Weights of a small transformer language model.
Size: 19 layers, width 160, 2 heads of 64, MLP 640 squared ReLU, vocabulary 2305, 8.01M parameters.
Training: a variant of Adam for these matrices, 174M tokens, 6496 steps.
Each number is 128 + 32 x the weight over its row's rms, rounded and kept within 0 to 255. Layers, rows and columns count from 0. Numbers have three digits each. The size before them is the row's rms in percent of the matrix's.

# layer 14 MLP up, 640x160, rms 0.0442, rows 10-96, columns 80-159
100:163115139059126107163122088102125131092151106125155127052115127146155104146098120178122139102160168094136120126144161112074127061116129146112159142125171150155105136144115181117147070147094132084143125143128159162198157130065144081123072159
098:133094061139136149099112108114197127141140174154082181148117145110170139163145125063119149145117179102091167122133162178093174069118123115171127093161153016115123154141176166077090164078097166082140151111103111130126138084119073116137129144
099:179060157213134078135146136115150104092158108179119122104116098191074085135144091088104088145100139159126140123139155166164151153114137135133147112126182067120187131102112115090121062130147126135181118102157156144183166164114137134150124180
106:149153134129105065129109107169144167125153139158174150139117116132109201066092166081137088147131124132161120125100156130070170146150092044131139079173124166134124115158104113072115048165143174175068159111126143199129208150145113092161118122
097:111043173118133162115144081119111108142098117122165133096116155098159127177161087104089104093133061156165162110102196095088149132129114064220053106154156111137139125120143090182056095125099143130096119141129175137130159171126122169136126152
082:148091053130112179113126114136148157143170121078128124081138146142145117108167148151068173158079180128123101111165169148124119142102145159147135159108130080072090116132108174148062050090148107167097123167107106154094141118117180065119176122
108:144092168120091144109163108113179108152183139141167195144125117142157119061166123123103104128188121124160086113121100168183122099189147056198126148147143108107096165180074126136106140123132091080171164114089116114108189102109145081042158103
091:107153158167136104127118128108110120128105125190098082093110115150153122144140140068087209197189174159127166163108051127101160134133143113105138110148123111127130162139064108136095122129144147124168141125095154156126115113097129125142138105
113:130119132119024107114153135114121127119119154176166147111146117193149119088130097130091176170143133122194129105158117159140147139110069102196119165194141112132119140120079182128090071154103101165159165166137208154153140159116078128169060143
097:154113056086127111145124134146142181146185150071167114055137124158090149135088135051075160191130133129094121152115100142143172092157098121121079105144240161138117125144097116056120072146085117143136188205093113136147170135116111095127133160
117:150079104114166111140116113111144134110152127147109132077175121156103138157102091140127174068115155136143180150170164152148161097118108163125104121134144093126177170139117185130121065125149075116125200192131128095133180093066136096130103173
096:098138122179074041177121139123147206112212127201129163076147143177155074120060158074146163113097076099123171089072161102144080086100148098140109131125146130133100158138137140105149144123158178131098160118110177136098138118166118092099140162
099:172144088099137183131124122131153137171140126133107118162096136163165197135132181086040161199175110156163131096072071087116156087154190159124147129124092147126155110106114114102127137130104126158135128139144120104157109169182150068164152126
097:104078115155104179055147191117116094143120103082096093098132103164121134134134161058129099161056097125112138169117087112073097083117119163091119081092166047065140119124128107153147095125133121130123137156130097120174152070101102138060156160
103:165130161116116134178142169144188182133087113093167165118125077134068153100155084113119142097100138121147126133143082107089098100102131160160134157090111104145153200127117098132144124163099056101101107148139203111113155061136066173145109152
094:123134070102081181138135175085101108132144183174099139099102105117130110091115120170103099146123147159085145160141167144070143109093185132119125130063143168142123125095105111090118134086158162218143134144152164118188124125127100135077063160
097:138088089107056181088096112142113154072149163186132082158093097145185135124156109152123135169086104101128099118160080119136157126093139139140107071097192185108116123108098156156070083163097137106149088116148120134111169140119143140109106146
112:143094094087097122169122115122095197135152148118078159117112145169146126117158166127137155166132144153130156195133117142116128129124107180089141117170090151089139132135145141141184141112113074135116106148144142110181157153102163082116125185
107:126137127097139211148131139101142144105134164209132150140127091151143085095151080120131178133167121108174115137069149043165101071172124080102163144144160161152136174153125165098132128101161130124163126113087129118076144058155111107120121131
099:094130136140063129102123081114141162092113088214087116103148063113090135136107208126101090150169133107074097137109118147155153106201141141140143144128131107109137172144137111124189112127083089184178119087093155125107135119166160159132138127
110:103126123152128087098173141117143130175092090139118116165090044148166129092156168120088153106151184161137102130113155092127170075197152050114132118098086127111165129068102144104097146128135140163099177127106114126140191155068087115163078048
096:073109094157071129084121164122132152103181109140113142111179077186125163174115098098149143133128156089165154124158109165131106082124108106149166154101091145137143131120115156113116125149143100150162121153147204154195113145140143189125133143
107:104141152161075137138167135114182101176126106184087099103116110169068124098174122171076151101105144144143056104133151113139103135121120091150120083123125154129159144094132115188087135136111133170145122135117102145155155119129173130177158140
092:093103150150095130191127101062177137102161092127151139077147142145181146097119094155123201119145143098168091120136144210134156098083179103197143130196169156085103140130128091116094134136091173134130194103106115155132142166105154088169100147
109:128123096110133109134101159082194087107177080118129121187180107173136096122139083147163096142153114136128059127154120075098163091188105167157079143142115070138126101134069172080121106114101086157152171124092142159149146129149107102104121166
106:073115122166127109111092125114130146082210179102114140114091143147146136087121129187101157147126169102204169125113110111081107176142138090215086136138146134147127111113084102063142123173164137212100103140077130134106103159076157149188085129
106:183148051177125132161123128150124099118159044084095211143134035156097104083080068140140122120126116148119134139085149092050154182128118137166126150147164123122112111159092103149142104180135111136088171139084155106137103147132202130108167092
101:115164099167117092140141151171111142117119116131007157090160099134121131103129151093100151133094139121138098110115067078163102124135096162104147091116100148174180152112079121121109167169093182144136124140165190159151178152175158122203087122
114:156141037153110178121161183142158132126184177105062122122141128130150103127116169079118086148085106119153150077135103115114189176110080096153151134105129155085202084104154112114149127108160162105098110148124116131100158081130166069162141121
103:137167104156060141123126109124138126140155120153125140151143121169102080088126215148070129055160131114066118096085170034093121173130113130162149154114200131152099131082086142084151115105096168162133131144076142092079129120106120136117161130
108:109117109145143124122127155180141182104194144158088111195083114153125117095132113079095162164108116144167111100100070117146116131127077109184115116135160129133181099147105130160121104129099086225101097119135174181169112143099147143118128092
109:150114107144113167138159096137166125112165173158084181126153104141116080154112138139109169139106091131143140124116119111115177158094145095140184108181152080093182098146099171120172145072157107137112164077107164176172107061146191177111156074
112:128105080111099120153095102118122075136192080111081170105079095113126181093149126118096163135154153127179150120115131086124132078080152036127176101182139119110173103132137159119183091153098156160115170105093201140089130140150127159099093154
095:117111149109069087176109153126206082149122154152130168147110095098114125072130054096099084113132198114054101058113143112119120125091165144144142177172116158144240129064120151142129109147133205115102157154103089115121121152137109126141130110
095:126132082111147138132140181089085162123223100158049175142150108131179128117137126172111143124133121106176052139135149136104120116143173078129078154062159165129123100116150143102050105094180139156101175083136140107120122173104124135167072123
088:213111127245102133077146146173120128098094127113171117190104136147094137093092145085100141155108137164117094113139133162120134150117157156107131110080116141117167141159129070181121160104166104133116120130159178120142145093158131140093132076
101:077118113148113106110115072110174165121131117142112132120092109103123129100138213130171105215151122133099140142118074104120142033197196152108156127079135136095136145128134126085160139093111130105155149143106152144103168138160082136162123087
094:136137125166145135132145091162149198200132113123160079137086066148146121172074162135094168145081143154140096083079091117146111116070144130147108131104169095094168050079126137143110176128158094121122099130143121122148174094127106157160155098
103:127127159195127077081109113141133116098128104188113107099182100129118146110143144115152135130110144140115141153135089069086106092194089133147119161101206085117127117041117147112165185160117085164103152134104129107104148136150133092104115118
097:160129111124120137170075111064161099128158154134120133129114063220121189106139124144128145185147105191092082108096113113104131115187154171167080118110136126175145121169064144085103142122154141134066122117105155108091170129149093118096189121
094:091093094148122100142117133104130097068133128149105144128101139081085124175095144088156137156200172146116105096140150155198141100145149135131111076153179182098108085095138128129126111093115124125120132129136170097102110131170173087112072187
086:162066132125129105185160130168211155138124073154127158114114102139110118078096142125119167103101219137110119091110100174155202080120162180112121175088102101140166133162102144164087097131160122079176156114137174205165196128118147073123145164
104:151132091175116133151108090128163124118195123082136118138163106159127073130081133087166155156101162179149103129133183123110173116135125124106121161159207114136151064147079154158114111131059129122115156186106138159134108098122165112158105140
097:079147084113088155117146133106141168133157095122153123144156114176063097131125122147133056103148079136100097115069130104100133101130161142197095039069128202110129106157116145110096111132091142169115121108143155132131139206141170116132144084
097:113146166142104133155099114140138121103179144105084139126088142159141132073060167087065138161179098162186114054087149135085118169139141089156101123105116148117129135092071133143106151129165133152110145124151129146102124123162098123165113170
101:038081085184118161139147105111157167090147072136107153158109127099084097164193177105134130177118137133135081099166142169128186093129165153170151103146110117167170109141151186112173139111114112165118113084064111119131125141099139138120167070
094:171085167115106217161090052118110114112192157191119096165172103133094172131212120139120134127089077129110142118147095118141141139140105183126105055135112077133154123142091135086070133073095129088128203154211117122129180116142134102141117109
108:086136146138123098081098178103112115145155119082101143132134078143163155145135166157163143167124106117076114174072120153144119110186132107072143156088149153122137167066111127129099128108097164102135149099105154177077117112148166066129105111
106:065143094165165128090094163144130168125156159136077147143151167136123163096122139055077145165112120104214137107185115129060208167137117109161096099093107114134157163104149143115131149175168104121088093142164177179169133104091100087184091151
099:119145096158108140170102091108160159127143155079114137103163115201139106074151146156082132133157192145142072091104148101159073075107070166125107119128147169091116139040134126122145114206132166159150190117152141149165087118159159086117139161
104:146137085146109150147086156107164123105153087142145141096098147060162099115095196117120100108149076163119150122157068105059142120143121136188147182165153131105160134121131193133128152100103110160104190144110124128146170115137136207115177093
102:131142071121138152079159141121095192160124178139097151188174124193169116173089197095094110167139091173132125150133103166126113121151136127167183127131119119069120063119115162081121123120106123175096122081165150080177100166106177094173158144
073:124110119142111132194128144172133153123228198110116158105137174138140103075086109135162161172109133081103127142139143119168126091150085182091153163106123128064075112135139144103092089076118143175108157094173100106118089128096098123113125155
093:097095085083128118146133123085175089093117109090136110101134079148111089158141176145128136174094152171139168165123074110125121117130187182162128132136099190109134073125141175044124108106152163100102151167100120228182132105099167124136191167
106:097151111138126112150123124122117088113142127083080168118132107165122100159112140112035086140144140136107141131148125066085184120179114111112155105124152141128163108118150155109031139132121184120117129120116111191155114160110164102129164186
099:152100143112131125135142179135133180117213144086161116067137137133144115086114134102143144122157145112119086106119101114127103136087102115181179165153185090133137145121142111097107137156173132195117121148105122148101198134053163164108188166
096:186112093084091099156122159129106177158161151140117170141128118136086088142108158126117204157111097117138095103156171112155149123116122079116139054126129126125144137122125088119077096107171122150078169111148133113147167094167102160148120171
093:126084168183119150096071098042197140093167164117077145151113159132134136124097057105113136126149156127154113098120121114086148134130110075152095152145097094147148176132129142119051116117107129155132151157123151128114144138095124140124108095
101:129123089143130151149114075142151090191125096101117182119110136152126148079114165157141203162144126103112122161074177137146180070105080111111100149072146070069119146093154118111148146121161127138177115110139101118164105082155113187160170156
106:111123141114089088181065094120145138115191141146170120090126098158167139047162104141078142125128196156137147131147120097147102124188095135139183152092157114140126133124094142088142099157168059133138181136145136108176160108120145083111130143
096:111072145145116166111144100122123132187148115179101137205119132123133184118104133109125100125078119207119144125132147126108134130157184119136114068112094086110173182154116134115092112132065117136074112096181123169188151102192128107172163105
102:106104098141085114094113169087130135163154155088134161128119144161139126128192152145129163173158164096123148149138117072137172092126091085092167141108138118062134138131153157102175138114063148134112121190121153158117113132066176117118118184
095:118114094100127122103072099109124104114158137149124100088145117109133146082133151088129171129143147147113137149077075115097114102148165087076089113136181157143119162114087112131134130149107057115103146121173152131189171097127095110078128128
098:169175082117157121118090132079088138132165120125103176118153145134111094068168125135106123164192114086121083112089197133137203126085101096124143146122127156098091109101114136115091086095117093141084179118176118145138142120096124128116055081
098:115166066136096125105093150109205088115114120138115163103198148151168145133133110103121111167174138109196107202150124090147093079069119150120049153129157107141110148069121159121119112163148122143094153133121192138142152126166159096127110124
103:100113143152110095114068123086168147153122112085138136082104120192101155103108095104108169115164146117138123163098177092085156106144142128126112081058177157125127153133143162088152156138129184084095155111136166225194136117169092108110073160
101:096073121150114166079157129114200137192136135155123099124115096137176156166118196049128094128099136131109135127119127150109164123151131111163140168116127112143182170124149125155122093085143142139000105101103151113145116111121127136138093134
101:089137110138102149136141109123133228128122113105125142145170080106146090087176102128108109100134142149159039020097119079084123128127150140159086160140134135094174124069104134113092135151178125181066103108130200183154152130129151196107124097
100:118110108143129139107157140125122165178119168124114142113128162084119132086187100175088136168113147145095124165079118124053167199092121200156072149162129153161166166115079162143104089116166110109135088163131111218170126115115127168122121160
087:097106132159059120074132063110125125118169088123135112122194098133159083128119076126092124122124163143137169099089124108075131106060103162162146163098111098181198150147073140155111145121189117105129130130112191099176126122052095131154074142
104:132082104093147165120149121101141099140148134091113137130225112095102091201159180178160110149127111187090109128134118125048166062145099087173113136094120141132160114084124150086088153129152146206088173180125169170156116107100119161169117134
103:077116086109134135178146107107190091129153152191138108097133089157098142152129133111077068081118197101108188112117147106063174117157124146196179133096156155136094136124170156122054104119136162104046092161154106077109212161128151115124120112
088:131114151089147149106120091147230079219125114157171133124118125168119137174084091129108135186100158108106108151132090128118092150109137179109133117175158066167141048161086134123164148084098131183145189136129170152122146142093164106117135157
102:142115144106164098149103154135208109109134116077151146130156127112103116109201165151142105145137133165147091094126088134146157181129140088158115140142148136133136140121172122132133054133136131166089147110162143148109120057156067134126197121
093:144150072093124160206066141114114131126186178128154117113089095126187098160111160148119125076150114164145131100101133093130073132152165124092097128090149117135199136134120164130105126120105107182143216157132172149114144187044048133153090142
109:136115079112103107179102106049104153102150112123142174109084113147049119177106198064122202124162142141108142122104126132138184128128125062119172099133145081086130108132132172096128115139109149132147155076079130125090207076145125120097117127
099:152121153101098089129101138072091099163152081168166160127184129083094137153107129160141104139142154126148116109119153052153116143144153098134126155196157119122106092132118195104148117135158099150154159110164156179159158136128122124121115112
110:136129113198161092118085070146117182071135100088118103093167101155124095157138097073090129125112115157148110141121093038127116123167075132154094141114169095161107099133125180080143151169111152131144156180154124140191153065142156121161166130
090:103132148124078074158103138113166118120174128164168134152082173077126101127119099123122151158056112117169104113096128123085099062092156136146131161111183114141115168149080132109169153129063108164086171103123174178197085181065129090134142085
099:086173094116128154105150083107108105160121152133072141103148161175086109052185147188149128169093123141169116055103143132166144094152117111147120179064078147115113140109133099123099114124123172132105189103132153126186118096158145153154071138
095:099111151156143077135084149114123147162110087126061134098069136121153149133128077130168164171122113139132114101124081107076132071147050105137137179085100157165106206089124096063116094168153115123099189108122145142185117117160124154185173150
101:095142136112084116156052136136113181098116157112085139134167117131096167149093112136142117126098175120172193114092145123075099144116093143103116143098194133142113084107134085066112118122162140197119119188165118139181142112136173111170124150
102:123176128172101082065086110100154105137178119170103146093086029130082094125092072125108151165179125156078118127126101058153136116121086168144165102114153128145138098138062180143143114188104093119157149167122167127149169124165149143094085131
102:135105064073120199179112152102178121202180085098127168087146122094147091113142195131126132168177192136147089134089098099152135096100178127086134128139137139149135082088120165093184111100159190122112088153109207151077099102141150149140135132
091:086071060120107141104161136077132160067153173086128088193182148148140123169175127104124124152127126170107106135120086127159124125117166146153109105111146139139121127145065183052168071138110105137182149179151183146115100131132115105100106143
094:113086128126138146167168148090123185164117147211148089148148113184146150158181159139135118139161172170117089112134060115098164112154159092082173191081157115130103163165121101119147108101075118134143126167147138161104159095181228121188119093
099:174154137077104096123129170097144135105142153116151166107101104117174146134094089155141124156104147151100142135087183109103112099145107100149067146124190161119160131110060156065090147147089150173094118165115109167120180151120101109119085094
# layer 14 MLP down (transposed), 640x160, rms 0.0394, rows 10-95, columns 80-159
104:123152130118128093115120073123117127159142118139162107118099194133119131091076120172132139112158133204115126237161142069168118125123133155064138170111171158124087170147144113122133105165191093152181103127092112099141165116146129108128117185
097:155116204100152155138087089104142137138116108164149119131110115180108139087076087092116123123090146097130149127156114145084142140125111144184103108133110142101139124163122145128149177177173114148141119097166093075142152136138122153078156123
103:143106207128126121095081140122162135123144107127093104180077162094098106107126152201106127165136127107105117148141067125165073152115148167051112167138125148078097100135148139098124124144118152137189110142158091157130160106107158093134107165
103:093178142108138101120100138186132093129155146138130197163132190103150159113121126084137091149098118094069140182111161127155170104109090103087114081124150100101118141146156139146103141094119145124120121068161114121139117147104081146107090117
098:177088083114131101146178152151107080166204191151126138139131121171139155096083166206183136107122139148137088126065131125123120109142118174112148160133177136176114077157079126090181153141116112133105087100115105203095103102085132088115078158
084:112163169115153126149122158134147149125156148117132090130151107159107085112150053129165088134111104199076132162173121091196143186144156131166108118127133112137117144096122093146156155120093149148147097111207144102109136127149095089143148147
103:169114105098051132135140089148122153126063132142152104093123164117103119172119080148123206068130095184150159135157089073121119129123153134162118113109162120204117052103124147149114124129155063127108121176143098099125110115149128137193098141
090:151201116156138168129110125139049138097152129150133071100127146086139078118085149125107179111112110117119149079124090131047099180150114126108113169144120134143124101164092085133154161082103148151196120153127099127125137180096141161150165117
106:159130108128107123085155169134084082116136159119185081107150142089173136117112164144095129132061146147104162125144144146112158166138087139173052138132144160119150110114139121150138124087070079180121150081115190077113126101140159157088129155
097:086119208090116148109179089111090111136155122159143120146118062104144188120143105111110082128180106108122099144152156095156095128153161091107121148142134131133187150196098202109133126132145076129138141120114121129168084114171100159149151087
108:120120107081149108047157154126153136161136159128162093121143072157192198068089075144135136211107097125094149220086145117139160124089152086142128122135145109128155062129171142157118104123102124084194152150138156143128128198188164119070151087
096:141128120087122121121122076142133086086108122151113139174128134079129155146164202112115115150145137134162095120172136142155148155111153124135113094095129182101137140138092137136090133140110138081209100115089103122176113164158187158117152098
103:084134151091081116114116120098114098142181106182064152132183142106127153052136161156102080064108121092117206134126066151117082190152115154115130089116150140125115087072193085146146181085109146119153139115171180114166125158168110101139122152
099:110114181134140098122174083131110063061118110103147129113061179114135158162136100146063096171118126184172108177158134121173104103114153133141092075121117184128086184108131155133187143133162105144100139137095123169178101123137068124145109155
104:096104162161106131175125106134098200149125148119158142113164110135067111092091139114106104131077139147062122117158120153133225101188132086113121151062118166156162142153094084120136165043132146099173148108148121084115108155127147085140159118
097:177122104131097139107121098115154103122107101116126171112120137116071107156156121186114094164136072111054104121115148088197152072137124169150131135123125192079154140156141118113136183169100111103097133132119097128138103148185128133073153104
102:089164154103090119089142171181117103130143158117143118095082115082121145149115137172123041155156128111119103149126165129174077117139110139188064115046128222091127106115121132111145091103129164181104116094094110129188135174139133071161102169
114:167123153096128064135100138136158089137129140109158062115075157181114150150126179124143142167104146120139120113124164141112148109099166156125049136085097120141102078148181136119062191075174167106166164136102086125073120116102098161144107189
105:187110109114186141197174117156117114117153166132110162127099201108176111086159097161098172136075180089112117154132155129080143138181115140081143131116084097100103108134142191148124129078118134065128124119147114151113098128120162114152108163
100:120072177110139078060164127140144143106097090111134154139134132100150130098135106222089116107146134209155123150085176204129144175110123122087142078174109106133123208129078089122148138164150166090066087118119147100107077115119085131136111113
112:090131136084158153131150137133168080208170110159149078148161088110103088152098142132179140097153112126098159153121123155108065112179190157137091133196117109125124150132122156118100136145134139124150109122092105173133130124135160088083121165
098:118158130108117108138133155103133131134121156143049167110119164164111083133133110025065142124074118098117090134158103075148183109108121170169139177109123124107068146138132155092103157108143103148119145153147103145169173094158133137130094105
115:069098141124112125131127185205113165194096144160108144175100170134123127164114143063135116115171110128142143135181072154083085121132148131096103094120116101167146167105104152131114104088117136103117092119147163142215131146116158125154118123
095:164091179163172119105160123174145137124182136183216125177087137160116101146137102111130132125116139121094112100143158067118148128058137165118176185187118146093055071121168161168154117123116142143120072177151155165111122143063127132116232153
108:117111115094104094177201204136080123141131070097116122142097127118154159167164119120108077089122085100128067198055146131098154185126092136111078143107089114136157112130133120087128100093100070087123142178117160097139106144129118150184128111
099:095150101108094160102124119106139059143143079080098126104121195157089191079084090191124104152148115086148162125125138174060145194114118104141123129091130115095083099137137125135176138141172089176150126146073139122104098157119115163172124083
102:101114210171115117123190172131135123138133170128179155100097129051130118101122146122132032180129191147156099128200140144162093088117124161103085133128108153114115158100192149121127114123133100090070145112170071169093136140158060132134120164
095:131160133188093157142136155160067123115086127100134165130128081123157104098134102123159171129091146150085211138162058097197127177139204189120170136130126121101157105103071136183112162128070144127170124099162114107077132103114150137116121117
112:178157147117083119164095072100152125156140199119132083121091174110178129114070105133105080137139110086101160103102131163047118145141151122121164149115070115161132085176213073109202153082141165095190131148117100109150131111119151139075126154
102:142068099117123139128122206151132130112070116141119095090118117166101087196130125103161118165135177107121138140134062172130121168164111120146155131117096103147167167108106074092071094081083159117135165137177177144157223092168112088125127116
103:122192151141115093117137148114140124146189121119111153194162085159110114139163081110183095110146098092171176052204110083153113102122141186150140123134107096091117094164110133150187115089133103087132150128056126136123111141114157096129119124
110:183122148150147071142102109172156096100117088133140121156119154132180159075108047133168135089159122091115099139138078138106141129152134159110132107171108100150085091139100088091105146134101170104063145087149124144173104172155135159105090137
106:174149116164156125161123159118133130135146176109113129150130062142136077170103127131083111143158111093159124150165125123145139086103135133100093171115086129082138094183087144145168083106126131068155123153066123137128100104135128113140078102
098:106140119179141097155096086142192102068180132162131135147094201164151045143067092154155124117163131112064140113130127172130126070095131091121116083157115146136127211112131121126178117171066153123114140152149100116121161129157135130085129107
096:150125113138093148137131137181127113113133085107129125157109153121115120119095097102135087101171148067094095205139105195112089154174106137150092140184072199116135109143132099095099208057190132142126154105159080088107037192135134173127130134
092:110179105106127173134085111106147116099131152136139155067106143142145100167107109151175117127141169175149103128112113145162207130120176091175091130049147159125095131165160232122126102085126127098081204155077126148169120166125117106155098132
099:126143172129116172133142160136083173088153160090066155105135111130117113147102096167084143078118205143138153119125138140146169150105077101063154132141144164101158135102073169166210173156143111140102127106166122091119097090155173133146106115
092:163109086106178148112088153105103076096092122093098140164165118151150122089150123096084097171143091112107123135118166170154137130138166110122135127182162114169206197164155109157129174145134115143145175101183092107101127154070082090152182127
102:148115115093110184153140111088127139110165157131123147125068152096121139125126109161092169126149104159184148117110160137190089109112146162061157112130124065162136141188137128141106085121188172151161103126173145161129096079107123112200091166
095:169182103136152192105107202081100109129119104080115149115158085103113119096111151159092095163128094098112152169099189143138119128158139126176077140128165152125146172166151137169087158138101129168171126141147126120107101137143127134057114154
095:129108106121101131109145042155090139113105114114159067153122139099135080132095095131131146142149098149139115142071175152158120179183115129147093134148097188194179187181136133133150111155177126126118152140124067115111125128073181117110204135
088:113182125098134157111056111105137124126070149122122143119150126104145062228134114147170082164126053151096131167132117077137098190097081114169126119126155133088097153123099109125149105167134079147106118134092103115118056204134144170195109131
105:120187179125153125137092102142087151111092188138164155169125136146115079186115139120125094156127136135088098163151118135178117140143137142157091181152116117174162151114138148143117131083149123118142108137131105158129193093171048098123099099
099:121171142131110092129182184192127126110133179094139135095136153117141187123103104164024091141101129177191106107122142174164171168100114117193097121102122135115155115118120120167125117171179128117180168137137137148083127125139121139129152105
097:181159188096119128144166160129104106117155090126144137105142092122155134188104128105110089128176095122174109060087134104136101180145087097169076133084121178138196090160111141137118165137135130174155124132123064141186078083130076084142135114
100:125171132159154124127086087102109076105135174093129127090102129132140154075200117092114103194151180150114121157069117180126099133142108125150146079134134114155121159133117125118111153158124076107147127092165127055118066083159089178111161152
095:172170174079106154089148119126115174170108100113152101177101035060127160137167116141059107104118100073140150127109103154132075180130108162131150109125118183106144085112146166157157136146140141135111057115123127114149111089138093131130102083
110:149116155105127138124192127111126145102107108188157095153123117129120121134170117124141140115120146086092140111168104121086083175147065148150090177157162174173084108069071140171112140185142118130101140115118091136184149203070150101129105083
102:130135152184167128120152186080108098167141110140116134114126143132123102128076090136101182090129166133124066106150117111098211146094089145115154137150080133119104083122140119133136140082128105142178162125154127156155154117116082116116089136
094:143118157137135104088145147169132094078121151154156068125128175064137139116101089110103160147133202122173105118109127104093094066102131161109079148149129072081084103169150164193111135133137146140145155160099169163143117128094129158142143130
107:162117177101131091180165123122168127129090151198092165113114137107130060105152132145145118149193135186142090086046162096132132131099148133078123136105095105162185121159098079093142130155098171063114110120069113107069104155121037131139123141
102:185160172111095103121036132135069106138127150107138093126062141099144155137096123154084145118129164119082137183101111125136105085104118085129128157131118093140200112103151114113108166155153149131201151159139193178142129124169084161096110137
078:171159158064156103110109106101142136135063095120182150121189096114140101146162157165137092095189116129157195102102166156105150159141197100161180113158138135142112162129099133105180109123146115076106114083081164098168144103125092079149130081
094:117098179114101100097131090209107101126115192187146174152151133136075126074112144128140085156121124155144127092129128099163155137156127128099154131161072130135136120149144139119117135164099087156122136120103120122127064160120118163150096123
104:087148134126137068129061085117104121124092132149113114194173140131152113094119137141105119088189125093131082150130119205111185214137098131105141159158168136164162069094151151147091145073150118148230141152132151144123159134095136107145151094
097:102125087118142121112093122152123112135036121105115111134152050173127118148124114078080109107179161138134132106137115141101177126129108139163153079111117143168129115061122145149126140132150130083095097148126154151150100106171089092071168165
098:163129148131152122100094124070130077082152160161195107115161149168099127139103116181134086122118142126102160145156090144145138078103157132141104143158196063078098163130132139175130144097115079136106154185137159123118130162122148091109146165
096:126122132203103063124139140118111134164151133134109124195123142056104176131099138077102108083129070107123133143172154179149088165096140149134059145074113133118195148171116151148056105120141130171136117121123040144152161146126133149109155146
102:123119167115112197109162111130115141150084092089081204116139143092145095094112131115088142052175106144149178106164117160170150141074148159069150155095122079150160072164175198152113179116085091101131099114135079011111051152130105117098136133
108:167083086141131156148159100111137151128181080105089079061114132147135112104101135132136136125102147124104123162153131124155125102113148148075185118159175135117078126200136148177086118141135079145183144155122135172148134146130115115145107173
097:163153076157082119055135092083111139161143129169210137209158096130139171081068104133122123156203104113092094164140107114164144139128117156156099109121093086144120178110100157103147091171084183109103126087132092156118087144152172127102082122
101:168107169105184118197122127092091112131158148073097136082143141126149149202146108099144156107134135125174143139131135079190135151099152119141161144114120123079114125140194122134120128078083156072131108155124117071082143137125167108185094169
098:163108167156135135161143089114110133074146156156105132085113068130105101180101146154172162151103081139091154097133166170099165122091133135166118126177202134140162150108147128101130144096150107134164114120153141089140138161117104167179089142
099:115142130094128118112113155159124137136114105130122142128126111100096161114105111164130074063105130125155160091111132117100126183105159148159140109154155183151128116112075091097195116173210166111119203137189158080103132186103102143076130135
102:069173123123116108153164085122119061122062100193109114097115163156194128100158097134122164167183090130157117065164157104121135110134145171158140155126110119035102106127182121139114130149097072103095177135096125143144119171140186174085118100
104:097108136131232077120184129156073116124154143095120144091075159160195117185121116119096090093102098185110151141105149160135106149113154128126112132143092086130136166129103121151088178096119079135136091134126108114152095089150120133201154164
102:104136094107090123138138106164128123129116111100132120110113113051110132107168111086178159096147156123123122102158154081165113114056117081153096117090166118135146125133157120160165122163122095171072073128148171116151105118140138198122096142
101:151157179122153163104092159043155131116137128144069179081146178115149115139124136146148105117161120117089087138177120132126075159158145137122069172117130091133168208183118094135103133079130138166101107107094116148172105150115096126132119100
098:085111172171166142121072141167164146135110111128107168132071169080167106142183115201087172108106141108150080121147115208101104156082185161163172151146135147086121127137101118089115132124131210128091104158154078119143183131135125122170107089
090:141136140122097123122151169200098118162155064211149089050140160197085090097130161121099111160116074119076095150111106149121114171140180136102135133149145117154125172146161094091126133140127130114101114163110061119097138157123088163151180147
101:183121139140154099129142167135127089108133192053052151167149164092128116121175145106069104115158083105119080190133093174144091118167135125126173211126084094099140099043146116156161115134175109164118140121095134176114072122134068232123144133
105:180075120122137146061137106151086114129102176175156107164089191111117147090085148173179222152171140116165115155122110107118165120114129113175098115135186147122128101176096103151124169102125164128196111157097150173073087160103146120152151113
091:105208117127097132180103119160102125115110099096080123112119145177155204149160154111144149138124156100135104154106162118106098103110079099174146122119097111109178158102151117144122098129170129167139127139157175132075163091117096178082080131
100:128127087171146144118170109110109143116196129114142089136164102113136165190069162126081175112190166136185093151125170078129096125144143115132147141127140144152146124173164139121110073132089037119140126081090129165113109113117169140082108110
096:208128158112165164170145122151074069128103147125154128121078159173095186132173164152110149074095083150124106151117092193158148188142180092146144164110104122122124140133082144172115116102157158169148208154144156070078128175120130092108135096
106:094178100166143114091182138134116147132081167117127111117151106136134155121118138079061123124086121122125114151103161162090159176130112130183143192072080099131110117152120099119135143198158161099094164169162105153083159080098158162118126141
101:097116110154119105154113089126192148183083126086147123121124116087128118141075131131057134145122149128139123114130158173168141189116136136114123141074107112093141155123137130134121122160106154076107100122102132220193080124166140160157115117
105:067159168164134093122080107126186136093115132181093163103184146115137108221138088140132136147145136093168088131141117093141096106163138158140136118115120054140105120121117099115128142177135162102159071145136053093144162119201125091202147200
090:117091116169145149178113187129180158145151114154169118155198139206096144132115121154081097150124089125117150155104166118161093165169128136127130132098092092091164115158093087134118113159182104072107060129069128120086139109146079144158142082
095:152141089141119146052092143123161082096140108160141101109131116083137143084142123163099137120127095153124154109135149120175148155127092118116130139136159161145132134141137109136109153111116059138097190146160124130119125118110083127129149182
096:173152199174177140087113168143111135152103107189116110159129133162209128139114130165082103171108118111136136147142128144170099150114134139146120146144087134142167150146138198167147156118100117094085084110122138107172100114079126112060140171
101:183178129094117135104167134096118135110152065116102129141122080132105067127158129193176078100119171131110124131110150183199148217131130126099118125121114127100131150152118148125136146140105146109127109120141089064123123115148131135083163129
104:140160116131128121102154142180142114134179115071159106141154100121081225112123113170126064093137140104193193103151131116149124127099101074171157083105147173215117096131091099134097117130152111141090099105069096112109153162085148154157163106
102:137182150132117074191074105162130127164105117093123145119129118095056127107099130111153106181198107095126103193111131126072157097173138236204149132073095152136131183115052191120148132156108103128066143148176181082110139127153144119085149125
094:142146153120090127154187093138080173151146091162098142157133142081150217130154107125097103116107099150145144106105167160164117186113160099115116106124149131088096131169136124083147155196174157147161141136099089067140151160097109174118124084
095:121169096113116133157119098109110120156122108142143099168139055089126157139129107118079101119088111121123159198158168170167071167141134102167112087156117117162124139146078162142152174140136175159115081111170150115141128152104096157074201134